python train.py --n_layer=14 --d_model=96 --n_head=3 --n_kv_head=3 --head_dim=32 --d_mlp=384 --vocab_size=2289 --activation="squared_relu" --norm="rmsnorm" --norm_place="pre" --norm_eps=1e-05 --positions="rope" --rope_base=21100.0 --rope_fraction=1.0 --qk_norm=false --attn_scale=0.177 --bias="none" --tie_embeddings=false --parallel_block=false --extras=["some layers without attention", "local attention windows", "shifted keys", "gated attention", "exclusive self-attention", "capped logits"] --init="normal" --init_std_qkv=0.0531 --init_std_o=0.0 --init_std_up=0.0531 --init_std_down=0.0 --optimizer="muon_variant" --lr=0.00452 --lr_mult_o=0.943 --beta1=0.93 --lr_head=0.00639 --grad_clip=1.0 --warmup_steps=200 --schedule="wsd" --decay_fraction=1.0 --decay_shape="linear" --final_lr_fraction=0.0 --batch_tokens=[8192, 16384, 24576] --seq_len=1024 --doc_mask=true --train_tokens=113200000 --steps=7730 --dataset="wikipedia_en"
Each number is 128 + 24 x the weight over its row's rms, rounded and kept within 0 to 255. Layers, rows and columns count from 0. Numbers have three digits each. The size before them is the row's rms in percent of the matrix's.

# q: layer 4 attention query, 96x96, rms 0.0965, rows 0-36, columns 0-95
# k: layer 4 attention key, 96x96, rms 0.0986, rows 0-36, columns 0-95
# v: layer 4 attention value, 96x96, rms 0.0936, rows 0-31, columns 0-95
# o: layer 4 attention output (transposed), 96x96, rms 0.0803, rows 0-31, columns 0-95
q0 105:151168064104086120144087158168082148160113125149134137154146126131150161114134124104107092107132128128137130111142127115109144165134143147122203151149124110146112107091149121113149098136108127102134141135138087122079121145131124082138180150159135121093125142120140146138142117084140154133
k0 095:136082150134174120108163101119078127134140115107135142136139124152124118140173098108160125100098130166113167107094116160155125105179121157150116146144140148095130093115130101114131132140094144140124197107093112087126128098127130118151148130112160078117109143116140131156104085112101140138
q1 110:200084165086131137117151158101128162106163165184117100100128145114156147114120189155125126134139123131137145107126123141121156091110124122119150118151103121122103145145143120161114125096172099114134102147140133131117168174115142130096118168151083137116130117094143154155117127152117124135
k1 139:182145078139070191147133126197130085163144117105130106138134092140146137137117147094161129122118127146109179119135121120142130119135128146106133145126134164091115145141118094144136110116110132140068102143095092141170129132133113101134124141132153121134116170160109162115136135103137108129
q2 104:148184093128090117154096157127078169106146125147106113142149123120146155147147131100122082126125172135154139079124112105111150077120177136133150156142159109100115127121156118126135100098126138114126129156131111141106160141158132109124127131147147149116173120093104129148095071116162151134
k2 101:188059142160137147153124152163117111164136148102146117149157095140140120113155124106147138092125109144076121086137123126161094111126138131122105130166138164101150121130106124135145108150144121113113115172104091111104137172146160099171121128151134133137110140188130134144102094110136107122
q3 100:175119154113153125144121141089092160133110129176137127088104139092122129113105132123115129178113131143148111139183101100120149112103124143106123146088139126181109140087113124131101153170123099129156090153165177093113126124113123167106132122124115130168145086112086124136156105130134140135
k3 103:170127082137087149089144142161130133120168170152126150119152115158126136105135122124106125133105116114165152144123143144104089081110109131144108153143154168128097142154147100114141114132112156088101089110162124187124137118129145126138139115121156143123101136127123205135089103101139092133
q4 106:134169054110114110146115105181101135140123148161109158160129151114160112147137154123153095128124116107119116123148098124133128132089134143143126141110107153173122103080156111132149115120121122089147177133134096120108129139150140114133142105136150162125160113135132135133168117035121133122
k4 085:133127123133142106122097100095091114132121121100110148122126133168133145108121148067148142138157127127143168106102121106114138168088155145141095140126079143133166126147098082153124098142105128109091141134141151118133169128130109070155141163101157130107077148165126176154108121137109103141
q5 106:108156152095177050103106159092092189147155128193142147129111179111128118105148147125108111126131133121108166159126107125150112142107164158123158133133155130127112107106145136136109139118132109089134150146135141106105125151144147131110105144147139120122126112092126141150089110145146173134
k5 113:169111112139154093184107132123149163136117135151159117149155142084149132117119137112111109140108082110161153122120129119166129149133122096093159122127105117184166120176098141138133115107152124115142097137130125153114148123113138148082121137150138162097149164142161095099128198108141129116
q6 083:091079104108123117110201105108131133135162148124117126127127134125103119093117125108137175097118112118123094160145132101109142120103104133128088090136114119119118111099140158149125136115116095164105109095127214114153111132115146151135129101132078141133098172124152127108108127146113121172
k6 097:138188136125120087139153118100114136142115117132115128121101139112115116130112133100139131096150110112135109160137134101095116149143101128138133163099132120143137127128155159126111205131147169163175147107158159139113103145081123174111106156118125096180118131140128199143103128119139165119
q7 109:128149130133119154148154127122165091135125133064170103136148145092143139098116113168183153145178093167149114128131143154130111109110128131162090131117127167123154127130107093106120147075152137149156151127111155145150145133071152133100121099093110126154123138113095127126143153114098125157
k7 090:131077089090122179109113106116099153159155148119174117124163144127147129119179165119141153085136139131155159130134110170129113123142104136125062132136165147093103144155125126115133124131122162138129074111133139104145140116130144161145122130111150171129132153144137099126090145080098133138
q8 091:122128161149163136095136066084144041141116107120174099123103167103104150143103135116132140143131134134091124108122120129084120135130140106156123144101107121096153100140108096146123147112107108130131095158141139104128129130147112172099086152155120125125156146145093120162122166118146100126
k8 093:125120155122111113128140115125105111114129151120144116111147100069080144097136113129134127139095157119103141086068132101106110117097140131086117142124125110076125122128117150114135121118094107114142143144112111107196127119122130117165111155155138131161099126108076190130131077113114167103
q9 097:082086112175076125056168132139140122135116140114118115155100133137121183099128139128138112095095112113134154125136157110112139125089078118095125142148123126124158109126080114113151103117110130133088131137083114129098139123160108093150118125118166090128154144170120140106133133100112133109
k9 089:104114146077126127088105100125099144118158125085144167192109134130117098143101099102162093098120137133110147086103113101161160142143161148120083137112139129138123146123114102117126101145115090122129153139099100092149147117115128098139154150109099105174101149159129162115127124104148097104
q10 101:072093182127105109133108159120136104141137164088135143153097110168098110149120124131101133134122150139100088151143146089107129110106113158110086151125146148116137164120132117130153119115151104137132111129130162104141122115118128090163089122066101106158119080167154134115153094154106121136
k10 116:093132170109134140140170124173106150129138124115116154128153090148132127084121139101110108133138134165139127110141132143105151137081155198154135125113114129133099120112135106156102120118151099141122158152154149141139141148147170095135131135109148155132101127155177189136072085115155117144
q11 103:135136138137089137116119122131124167089137119172129153160094123146141165093108083116129130106108139125145096112122135156097103103200125179140114141138118105124205121138117142134132133134095160111103113099126164175103092088160117148133134131153124125141115088147126159150117154114118116128
k11 088:150120081096165158149141161132114129167131128160155090112156114119140109113125155119085148141103146132069141109151083094156141108101147167094142130146163140136142125160121133074139166135180129125134127150112094116127126181141114130171124172128115106139160109126147123141131129120159132108
q12 095:136145122126126164143125120135140106127125142119108117139088171118132123200104113119141104099120160101146139115111127152108121133128073111102112118082134121122149107135102184149165154091169152125126124124173138147106109137135116103150168132136211144121169140090143124126158105125135131150
k12 102:172129161124151124150147139158114108135107164091098161139146136117123139158133162124099153112108137113166161133106184118164132144156130123161145158161167094151142151111130141076158121144112129147139155082107156129117125187112129149112118119156117116108164191122135092127112116131135108130
q13 100:147119147120148139138118134127117099131186114159132165141124134142096103142084122130124150085085094113147081145077114145164145130149089137114117119124107142129107146120130121135159116141128144158158068116111149157103081138107163120153091109112110092123104159114147159169122161127155160117
k13 091:164115131159104151101143131168149099141099106131166136124129128130137161127147143130102116092178097101176129131099116119136132095104138131175114180065163146107079133158083092099129131142134139127109138129125157113150128160130110079093104156112156152118154112128132130153129100136131142128
q14 116:098144126110174106084148157085111142173114152123159120135172131094156109125131143148134144152167099123136119113118125143138117160200126141167143118169147106168124142152115155126101127100121116120108085117130171073148106095118143162134123110111123133127120144110100116106104153115160108102
k14 074:158087120176115164092164150121090082154124130113131136116137155128122099135166180138123155151141121142139138123149133122188158151161118132100120105173160168153125181094100144167121109131129118129124143125126150147139153104122108088148085162137141104117140117102117146115129137130151146090
q15 078:150114175163118132136134129167141139089120124105147126157154141107099126110122177117119118175119130156125137106170141119089137131119116148145154135145118118129152130095111130119127150087131115105104114119175100137104138082130165117105197179134148139126126131112164183113093104144152123172
k15 128:121123100150130116110170118134112155081121136122125115132107083153096147109122122091144129120114136136117136064120137131133130119087163149128099102144099141111150137115111127110148131177109112064102146124138120117114172093138107056168116140138170110145113090142141148147140128117069129116
q16 089:203110156146095080143110165143110120098142173115135162182135127120110157140113168136106116153125136126103119123184153127125091129132097132113148128161144136117124142142146131106110123115106115111101148124129107125123130083160154138136119148114137127079099164107133121121136123051131139160
k16 123:166125137133145132101115127096122176138123118143150121116118164122101131135140142135119133129148128121162123175114143137133135137131083106126165134140128071114124112134162156135111131156124164180172138179135133136111104112113163213059118168126101135115153126131144096131114150146130155135
q17 109:122128180059137130113155116149104128156169138161124131092094124111111098109080114127089124122121128125111122141117154207126100112120123125141124108143171147127114110145155119149114134124158133154145110128131149145140128113152140119122121134123088160131098122152076088089093112117077159124
k17 085:160122138146133139115136118119151108145136135104101113113138117155143134126111104114147127149148152114092149134104095084107108113092111163094168121089106115165145093173103068097112102124113120078114099137161152124148140153138126135158113113111127131125106169150155166168151128119147067096
q18 098:116124103134136092103132089166129151155119136114119154124099133088151169181158118137115139177182123128133112138108111186155132126146155142159125129135089140125140110120144117151092133135128087097149143130131129112124112127145119100162085068147141123125113114137115117127193107123097145082
k18 103:137176133060113154119120141144112086141118142113130104135117157099107123155079131099102108167127154127132096148124128118105151144168122149096140131117084166179125144121176132136144118107125105064140080098163107132160127128114130120117141127081101124115138123143105139170137132112151127145
q19 095:153168122119123169117123131130121156116138127109122103127122129139116158127139112104111114141077084110159122168182129131094134141124157152143121130154158175100101093101103117118130082129156133105153112128151138128108096154124071117115156115167138131135214107140141110129087135103112130143
k19 092:077160120087129077136133094133128120154163153089144139139137140148142125127113110125101147133154113138127153100136107146166120072095107104121158118107124103149118148190121160119161166125101113131108162115102123136101141130113142094133057117139137132147160134142118105086120145158144113165
q20 105:154170091134082098176126097131113118128147106154146170117122092188112156155131116079174142150088131123127136158113123138111106116148122097139116070144124105147088107171138103137153134118110119150124143156124134140119117078142147157155102148126119139135128139131134105102181118136116147141
k20 110:121140084167156140146081097128089124101101122130134122111138073154102145142105155164122147141158189093148098116133132134122123104127122136170141130119131081151131116155143115164124141160112122171079099137134098131127148168154130162149122089149180147137148121135120161146127115156114127133
q21 100:101125153187126126118146069082191106089112117065113127134147152097126117156120153133139138101151147106111154161117140130132126129132129148112174143141116089154161094137096112106148120146158146121130112137167130173136159103165110139147122130112106120120121120161088126132129157110126093135
k21 096:203124116113173123157155065102095097135155131143131113145116122125128159128160121114147122128140127142123141136121149137167086196099147139111131155162114127136110121106117128155117121106105145172127135146099110163188109128149142113124122144116106128121109170116117118166096101148103153153
q22 103:119098119125194105107119120137190143139097126081085112099072112160103121126094122123117130142100099136155159155121098123141122114150123133084104105118154114123142109177134124148124122149125141142131134184082164129158102098162120148123109102135125145149104143093100144124136111142114116097
k22 101:156084141120094143103113090110141084124115126140119121104118110106142131120126134153165142150123130138094112041178104129138144126173148116123146135080121129106123130122179129163142119124115084096149170130113106081123114146119138130127157128119170172139117132170145137119132092124117108154
q23 111:176120064160103127098083114152114136160133083096130080152121109113127111153119121139104103117135111127145165067139131108150100128124149169150154133144140121139140125135119117132141137114142133125131069121112159116130121150132148161124176146130102148129130114103082151159192115137112156120
k23 110:118135144112142124132099093148149110098100135153143094101119155130108138098171090166121117163147141142127139151123118079113106173120094116118147142130141146186112119093122176116146136137149086120193121143141165117110116126094121159117092117153164125161136129108135084111104168133104119117
q24 101:107155148123148115135144125101140117154130125126126112087130146148122134138164126149054108149123153127165122189149122119127157152083151111135157110158090159131108140128128135149113126109137100107120128153094143157159115199154156146116131156135139105124126109124131158200115141151122167156
k24 101:136133115120098114119132115183161153092117088107124088138185101132147113111137084095172123156112121115144145118130137144119142139097140120100110095117143160105140156126134104105138121127109125132119123158159110107155151077131180059140114103144109140146136119155086132087116111113110094151
q25 111:127107137157132107111077162133163134127092067111158152156123157121149161110139146162118124118130127108126125148139115131114129107152096098136139115103125157140082078112114084131151114131096166149115137138117099178113132139145094087111129110142156134095100150118118135091140074165142103156
k25 104:190183093188091181083113161138147107151147127105163163148119139175140117111117089136131121122098062129107138103119140099131143154116137081137130108140103114130134131141153119143139111125097118117114120114144096128117146142131130124103146122136171105130140142123139125146102114075109135142
q26 101:153080121107143138149087094114128116136220117098100165127124159116137143127140113137100116136099137147124111105118141135128131100132121168082150153135094168154066132142142155166143138140140131115104173162121129101120097107129107112124153130128112142133076124112118143148155124115094093139
k26 099:134143088126135161082162143139134109130112120153088156142126132122139125105121101118114094138158164094150117157108125108133084130078133127128134101113125095139140122157122140159099100100171136128179133121145117088138081095133128195128111130147087133123107106092137125142112103143103183155
q27 101:070121137145114100104105095163143170120091126143115083111130102128110153139137108157154113152110117119110116146123154122116102152139152097118155183122095164162103151135131098100140120081112123096148127096139156141147123149111089127116165117127148110116126092110165129158116166174105087126
k27 104:126129139119119094130157141065127100150135145107101176100131155148175121167126095101112127113106144153142138153162141138138183163132150140098132147147131145140114146126140158131122144140121146177110124117130159102171151131181174128137095127118140111123141120136144121069129119111098184155
q28 097:139118130096121109109119108146109127133110153116146122107164114120122126121160127167124157086169078162120157157162074100136122106135103143153166137145142122117136108104129133126140166144103166180124119127135122134119126137159154131116150118077155112126101078132161108086166143106148070154
k28 103:144128090164111134091097131123135110080132178122144112128106084162108140123131147141131085189129129141137140074149140118137138170109135145155104147156078141122106154120122088104094145124143110109111123104138105151122168153093128102164158132136122118138099122118112089147121159169116159106
q29 102:156094148123139068161113127106120183132104137176143146158169133112087133115137115110155123150134119129098095144140149120126111113142121114116105092152131147117125150119098108143131161155160148131109104190159148142093118136139138126126129100155142132167133113131174175091135175128147123172
k29 103:120179099159159127133124186078127123110158139143131168105137136129067130109125151141123136119146117096151127140107105109132153120124132112131121116110158103180123125154124127151108136124104153140138184113151137157156147131093122171112190130141137172141153101153124095143090109153114160134
q30 096:145189118082062151154116112194143097161156172094134106125140148121140131074130112149111149140102125126124111112077149159152131108116145110133112118130104114126141104087146126153152123102138094154106111118158126091154141103133136110128111119110161123143135135116150135090138107129107085117
k30 102:114113121149134064103140118115081171162107143113103112126120123130095112139162138134126098111166137099157122158154152119128157142131084129141145116077154095159120100112168133102098151129135110153137103079117155166104134143113164133138134133113108115125134130107156110154173100120185153110
q31 105:150108159133196130110126146097168115141162099103136118133131098132121106115132147176124190110120136103103108122147141158127100094135155106146127115107136121167148138171120121110121187172129176138084130114139090121131140157122130129116137144103147102163149127139156160106101119158139135164
k31 106:153104118171142129089162083115126136122098117132149132098147110111159125069151134133136110101134140128117153125106106146143146109077118101129154097132124148101126143118144081140122121109156152141092177101143158148128117127133089151103178110139133097084101114074126111118122092112125076114
v0 096:150120187115101115146151080111110131105134124138149170128128120121143178093117131118102094188110129122091105142103154138114152102103120123108134132158153183100094184125137137134122095140128137128135102128141151132110153115117092131096157117099110132147134078103126134092129106166159138161
o0 104:143142116109118067153088145113136125118143141144153127136158154130120129090165129140134132115147132139136127131144104109062105155113141115116123123149171103127142146170110078126147108144129157135137184156118110154120168124143097139159166144160161131138174049149135118121104126131127155141
v1 106:148114114158114142160145078111073140169078106171118121121100138105134110148151124095113155097130182117152127166140135147077106192138123118124119113123134106117161116116094138145099097163133118138128139142168158114161159132145123135112132122137129133125129111147136096128156138153091120181
o1 107:163110143142080144127147119154066133179130144137133155132157140112117119117134121126169142165116142115119096154160150133126118113096100108180078131117145153093165162134093133125164135106163112149169122127142169125102137104098116117109087148112071135144161126147129126107116163129147128130
v2 097:119137064159134088144087173117137082117098155142112136128158149085080155107166109128121137162121149121108123079109158133144149139129145116106138108127163079139114086139122157130143114121125136120153131139106136132138101129116125163117125158134076163175110113134163101155150106133100148133
o2 084:085101204157082131124156151165153088106077116119112113158143148156116162144115125154127122149141135156132151155155119119163120136136166136131174134158144122129158098144168142150130150117113103150135067128156110118141088137118136163132116127134147120151111163151147094131150121123111108125
v3 119:108126120097141135103131146121142119140134129162138180141149158082078118139152137186115135125151138129094106124097097146102164162150176108148134126104112131158112138079143126110144119161123100139161102065145126135152135080111106104118124095150154152147131135149158147113106085117140116150
o3 110:108145153111143146095108144119151129150156118128114167145110147093062157141138128169101148096128093167123116156106113110108147154141145127139153137124073157137132171122130109113120146138144101128139158061170135178112154155110105120114125133137149097143114120120141162123081115150119145169
v4 106:100149123120138140152124145147092139159164121117108187084183128144145143136095111080145151102133150147153145114149148113110136117114076123133102115119166126122175130202135136143128132121120173136088093162111156102152159127132123135143137166145123126154124142155160152119155152125133129154
o4 110:091153097136102100129134127154068101159118109104114126114117126116150157126100149057101159163118157096125159106121132120134092157080136119153118128171167112125163139102119128113132063100093106138137100143127114096129121129119137139116120120114111113167110121123096106164153130138152145158
v5 102:134119142137155142152163183152106116162124087092123132116133124143183157128122139083132100143096149129132089155152129101099121143181137165114094162154169110143137120136156129091126138175117127154123140170140113090098152119120129106110117106113098115152141111101140093146126142111133162085
o5 097:140161141135093121133149124133130126084168098124186139135145125110170201103117104115133112107107175135115110155164127111101141110115145150147125123132143166110143142102122176097171134143126088124117177129115108134107141152139139111148112125161074111129125158124097120168095127102112139106
v6 102:069127079162158084104099146134094142128087147152149114078095125148119146129135173090148106100137141162145130138133125119132182106160102139134144082131140141147119117102136127111107126144130106148117111116137141153114129147132149128133111193133147136157102116111136153194112145112105112110
o6 107:097127164091125148104108112174181099100102084123151128105119138144154092151093142067128099135132151137154107112160135157137130154132109094115131105114151139140094120134138085138090133150113124139129081099132184095137171152128099153125107136141137114100111140136178155133118126108131133136
v7 097:168087123114162180150097105122128174120086139131122112169156133144132131145128160131156128136114159089122121117161178124120153099155126141129124129125125100127071111129095144125126174123132085112138124126117094109137071093103092141123127095126116146103131158158140097070123137103126134124
o7 103:168130124153128150149098130133102126127130148101128175151174144146151125132130141150150157121135082108113145148131138157142083106154148131169119151131115102130066092152139122128134135144124135133147149074116135112147106081149130122122136155113111109125108185136104105061110143135072144094
v8 091:129086145142142094109099120124093125095101144106121170103145114176129164144150104126159131134089141126092145143117137108099138131149134131162118130099104139110129154061138121128122114140186130153125131102109154084104147108188138135119109118110125116117124107160144058092114142118123153110
o8 094:174167141113161130138151133131150145053132157149105129105138101131100150111126111151140135115134113087173125128159113152124108118135153129126109128145073122139090099095119053114150138142152112149111123151116153129078144161142117138155156112161164117123179127111138101120114148135142118128
v9 094:149115106114150121106128133173147124095140120116144117133091087133134127090150100102111149143160133155113187152134157074166133120121132102136131104148111148151114152163132136118127133098085097098119177142145111106140150165103122104158131070138148112103142120142147132129055136124108105113
o9 088:086133079162083150141133127139160164130135108161086139165118046151113139165110135129139102086136119107166164120075144153106124132146139136090128144135113086157125151109126129161139113143116137128116164087113121130110110117103122121117126161118097116110134127124158105111155112090123143110
v10 107:102124111143134107143141139134144173126073150140122109119152135114108154123106089125147115098122152140173143133127150147128100199167122131128105160127120111148170098119173133156113077086145147121121130108116113128201119176156132126076128120118138107112134121135142093114165148115144123125
o10 113:120118145132113101154135099152146099132099108080101137101111149124138135130136133110115132174107176104124082133099159123150124152100104088156153131126116095121120095115129142113120115105146082122149077135149131087094111147120149108124103097117126124140143132137157069115159182084137125080
v11 094:153168089161109139185143129133150084127109138135134113153112156133136122135135156133139140171114124114110097137107128125114094156157102128121186141122096125109157092104105172135154100117139144129156116099133142108112132142141074164157141156130152135117156190167150152150152145086120134140
o11 114:169117146200113181095113104107103168109118120121143093152134124109115101126158182150148116169132121127110077102114181132157107102143127083142156145128104130112118133077135108082144112140145111129143096131154140138132173096126136129105103147123116119136120122117125140115115158098109104134
v12 089:105098111122109127121102163154102083118131105145105124104115125144117141147139151132096169138104164122136128148144113094174132139163153108102090113131091135147108140115127168158143159116140059140133138197142121100172102129163170111099142128143142126100140122146104154094149134140136162140
o12 087:147081134096130150103127150179123085184113180129110146140137107150136161188146142177131122158111142130116131161182111103132151122122157131109146118122133119162123104116174113136120135133120103118155116139121114115141095145103154101098133122174126104155141123180145107108162145160140133138
v13 087:083145166104152141151112156096119110163141105110099168137113108104121145174136132122094144110106126141126175152132112094133114146144102126093152119137164115132103130085160143173119183162142129126097112120138088121137107114152111121142135136133113093120094077123085175133153147151123109156
o13 083:129139090093137172145151099134106075124132119096100154118172144154143170110109120120132171152108158168143124083139148120133106129143152121116117164148126145173145070097133164135140094145119143092122107126160123126144126087112126121144107154147115120086135105124142116138147114145176153085
v14 094:129131128133134119092144126166156115170124134110160107110152135132173117148137113123132136137130116125099139141142076133203135130144139093082137123079117088124106097134127097137099085135137122126137159123099137149144127114210113155112121110123164126128136157135151149121095069135116106150
o14 104:155095120125092137128102159114140090124144140145142125117109090078154121098097118142083122113131105141126165136131141133146100114084153146124114068106085104122097088120097138104088134160141116114138087100140103109118105181145108168119130094137114141101083138140114113146121126156131096105
v15 094:088177131136149120117075138145178152120067139118122109111107117127152090093078110142102151152146142119138102129139147123109115078123128117136114124124125158192144125145106114120123090143101112122133127133084141125124149126157128169133100137091135062138135133141134115123122174164129112150
o15 093:161088163105111137124178108123133118107086100137129144136142089095167148088158151093163121155124165113146113084168107143115093116146165101148144135128146098133098145142090110136130071147160113139135095113153131101083121151143114152131116163140138121160129145164138145131119134141161130129
v16 103:124156086139090118097132143139129096158107132090105127085130106124102174139163134149111158095144179150091115125163084109123119147154137112093132145105139109153126110118142120151135164147110171131126139153095101107160084155085095127133161110149164131116108095100132156113129105156127111144
o16 100:138130178162109163108128137154114117124092137074097112157119105111152171120109146141107136109103143162121146152135126087130156155159134114107094136131135117100132140093136154144153133130126073099115095152133069152105127076164108104152090146128147119154132131153148138138169095142129119103
v17 099:133090143114142123095141132153151162089113133120079123113099129137131162115122109119123141183126105124157132147132086119117105117150141131095120123118121135154157135180148088106159116099167123135133141148138111108111135125109088158141097098116072123124152096137162150173184153183139138129
o17 101:157080141156107162140148128129105105113084129163100139122134102158172183130124133094114148135078153147107163148166122139128101106160089090096118119099162140140162119130131121149137167116155131160116102138108132111107093106137161166117102136130159152104105102140099129135128159136154156122
v18 102:113141177128136082121107140142120091126153115136210120113127151122105094127157160152125145137169139157150162156074110128117147096119108141125109134138115133104096085077120140108137133173131169108121129151106163166127135102104123141126140149102148114148118158173116102129129116148125111095
o18 095:101106147109168129090107168102154141120141128143150135085088119173125122110143080165138146085135113139140168145110103107127122128080129190108133130125133139170141130165118130149101155145137153119146172148106167129149108179108113146133155090146156127110102117125130120157123100165133139132
v19 089:108106114118126114134129150133105127145152109137105111133108094117127116170110095143128136157189166155107096136103103123081168069135116147136131157145127107082141150115135125151130131159138134119166138096111149129109138138141129158161081112120133121135127141132074168140109076078158145089
o19 092:115139171146121150108137122143077161091167122092094148104097130108109118134129134114121159052108126198110133108145109083109149123123132150131089125114124170103163122163138137150154154130135130134098115110120141144119150128142166123133150119136114137113100069152085125112128120127119141160
v20 093:074139114136133141071159127094117138115154104129151129132103173143125096171152130146128123099126130118125114168115162055094129134104118140153133137157116099167117137172131141096136118118128134132117151133160129118141101176162094121118146115142140070088126106102147108113098127121159106107
o20 092:094109123143176095118096128058131146176144119150133127121093139139101127142114123125116093119130126129186133159106120121141140113157169121111142114141127123148139100152113129147136085120095159121112181162136135157161126135141139104111168163140111140138112120132166172147133133199117152135
v21 102:129147138115108112127137142148159060107124148160152101094145161151108075184151156126164108122119133134160133110140121118124179125145106104104136130133172158094170089133114110135114122120121142148131117125150135141125171133125151160107158164165160127127154109163118118147134146177124091153
o21 096:163130158133097134113139121119134091121134164149112137093106109120111100098108149158094140174115155126133131134146107136126132148154101113086112155106106108139113178108128147136111120129161143132099112191112161097105129136141126133163089082087121169172138087100119116090124094158120105130
v22 101:087108088131111185153153106124096081154160082123113126154158090150095121154131135097113117128109123160140131133085095155110130113126136130083119118169141146164147129162143135128157091140132165126137148154122092155153103134104067118152105106129132150104144132148092135112125160119137136121
o22 092:127120122123121142151143123105092112163149144149138144175126148122132147124102166144122167117132141126120204135081136124149127166091173174086095125135138135144138104142132145145145139084131121069152100102158093100128136106081143135128154089121099117116159125135141109157156156148138117138
v23 096:104130116138135090151169114077093104125166108151103155138166134140141135109156134103187126096146120118138031146137113135087077118140109130123094135109145102113134141054113102113146166129140107127131120138113136129126119110130142102113092134133102097147134116134145125114129146120122117142
o23 103:108177155124138122151170126126115094108133118129120137129165143140139121106150151116124149117073156104070113150126118121064123095090101135149117121127131128077162181107116128116143151121134131140159115138156115119132182123094101110120127135178152124161148095157143136104104145146144093149
v24 089:108104137102093139085158103093132086106155125148125158196120123099092127174140154117089144122125137130131157108095175130123089113154153129135118135129133142134141120172148104141168117127129143166128152157101091123164128091127130122154122147119133140128087118175141120106100108149141117178
o24 082:127144088138111162149106171171142130140126150162154155150131120167106152115147112134140146134130138128118172146078098125123136137126163156080155135206107122174134126161158172131139115131117140147145109135100098100151146087121114145110150085125120121105109117164105084115133122122133141149
v25 094:123116118160146117089113107111139098115112156116139132169063135149076076187078084149083167112128121141146111154130099128173153143131142116157127149141104134114124137137144111175106117131099126160072099135127134140150129117112133130157154113106129150167135128128118109134153109134110120127
o25 107:155075172130136158082104101091127097116128120147145129099104157149071116148091125153119122151096145115135165152153125137121158116133146152119146100176122156141149106143109118170089104136098116107095107115130146128095098143128117118160161128105137174139113101115130128131178138174120135139
v26 095:124146152120111115089103139109105152132145112151163091074141115156121141199129117094120108144149097103108115151093104112155083156117192147122140103126123119169124126159122077120126128109099155122113130133117151160145123134137136150126159117125139169135132114152110175164128173143111102131
o26 082:138135136140122149135108143139123112166132128157118099096149113086134124166131112112131093097119132168136120153108066133209138170118113118082144137153102125145153118138145144117120153118157119080122125170114146119164121131127159140149145150115117165125118108113083181153131118160108084132
v27 093:125130161143110163138170135117106137183139135115129061133115111129125158123114106111149125140082171154109131134168077172160099146105121144135155107111154104133161133138117154169130137095095107138148123148102121078174142133135130123136120126112064100103153149135128092115113132132118127136
o27 093:178089109135101123197144129134100137139088138139124110155117123137138189181119104122146134127122174094065095096109155128122103142132119115173139134131110128126156104103133176119145132088108136098168113138119100115130112143139144087138102147122128117167121134132118119130086117099132124128
v28 106:119153144146128125105117126134146145140147166137159110125098127132061100129137145142128116136133134140147128155120101149100110141173115187144108187121092135118147142072127128123124145140130143106149107134149198114077166134168124132130097097101149128138145138144109091135086109099172136125
o28 111:171114179141132149127118139093143151096173110141147138084124104086106131122139125168140121117138122170119115118150107117109163131113110087161106127122089157125147193140144105093108119135108160124135175127138121151125178155125143122068167144121132132135138117100134151145099169151122139145
v29 094:144148096113116117129111093148124143175140157119124085105134141090138080125141101164138112128151132186113091141096159101130153134158148155106115141098118152120133127103114126127128148130194145140133106119149115177130135114097122123180147114075089179140100099118116125131149112140150125102
o29 106:135141173135128147122137121132145104120155169090118096070114159165077113140142132130134117138113097163148111160148147106100127116118120138147099136120155147144137115088130123119109151163110171055156146126177109161122113128139119153146153143169129140142145101128097183138109136134094114138
v30 105:117126129137124136080149138173135119098175163125174117123128110136116086124129150165129125130154105104140125140155115136082143120145113134104107145143109146131108133108111155112153092164076141148097120167116093186097156097146105147142124103095106144103111134138113158152089098106166137092
o30 106:156126121138132149101074137102164132108162113133115139103117115112132133133109119138111077073130113199153147101140135081088117099162103175116107095129135149108100134170132147133139155182125150135128146141122128121122169144128128147118167109116113117177144110082115127147150103136138128133
v31 104:074138139101153106186122140153137140134087153132136150129132130149166118104145131105106129128142158102101109177168140129131090140156152112106100150072174129141158120091105137143133131138139143152132110075146157120144069122110135135139111148135128142115136125190123130143107135142089094124
o31 084:089074151134076166146144128137123078113102072087133133146179116135166151113152149117118118141145108096104135155116121152129117124135111128137103098153132144150104074142121101149163153090144096120176114098168110124118121092118150130132129116158123127125127143153129145130140185142115135119
q32 091:133111156136133186105101175126083147142143140177153061121106159130132142125117126163133138120139067110120152128126120132187121114101123128136103109179128139136156143159101124146166137102111151114121139114122106135147165163129094121134127104138132100105127110115098131153176127099113129169
k32 108:097109129119124104135102130140126080123121148127115115133111104162112142094138161073130136118089089153125135135143170086134164139110112157117123182146103155102151175138145105145124118119123096129105134168097110086127158133142137108137122113132171097140095076147142130180097162106136117110
q33 103:153077148159151135140157118087193139114099141105137156148139155119115101147109120156136118113137180122136153125137095137115097153128148127149118119072110085141147123139118113105118181117155136148139141097157139143109143089125171146123171151102141139122154117137113114132059118158132130114
k33 087:101121090115106153146113144132108101149146129113136110104082150147185130109130115117121188154129117104166108122094167156140106084130151095140110091121137097108145129101090159110176130126115184117133091131123148114142117137126091132146095105112108159127098122073108112137142151108121123107
q34 097:119173082181093094115112109129148095101127160043138136110088100123121140108131128106138108098107101137135109132135138114123117144145116117129087151141171126122155103115141128147173108138087111109119144111113108070124122102129129109138095107122168082126122153139133107130161122094136128147
k34 116:136156119134158116150124135119091098121139128171129110161164159147144087174126097137145127106137138114121178123082105153139103135138184134146134106147137111144190092149117130125156156114125174130115189100122130136120132158168129145136173134121147148098150125138108144145170098126117106149
q35 109:112187092113064165124102155179082185137099117132118117147157114113135175121142131161129125097135097102151115117130134091158111125139112165120124160114125127149106122099129143118120085117114101126131115079125113106124141160120108113149149106139143095107138130124128129157164084109151155115
k35 109:153139131109171108135141140137116112117087138182104134136127137098119129133149124129115093137125137136092106142121079103113132110135106110115145151130134153135126118081140085124155097165152127105144157156123116111110122094143069123124144119140188149156124122155152183114090122163129129203
q36 108:123115170170148147174163114079141098115118110116138091110171117102106137150117144124120181136132135122119142138112155118140110156116133129150126064086111117127142120143101133144109164114148152157121120070155146157178130120098145133141154144095126104135163123118141125148062154123123133148
k36 102:140140103082118130132138117160128141152132101114120112071110151109132126153129132105124176114128109158135099185123112154139082076134096186135110102114167130138123128164153140135135154131124117145137128108132137117149069098108183144137102131138114154104150160095090107102120143149100118146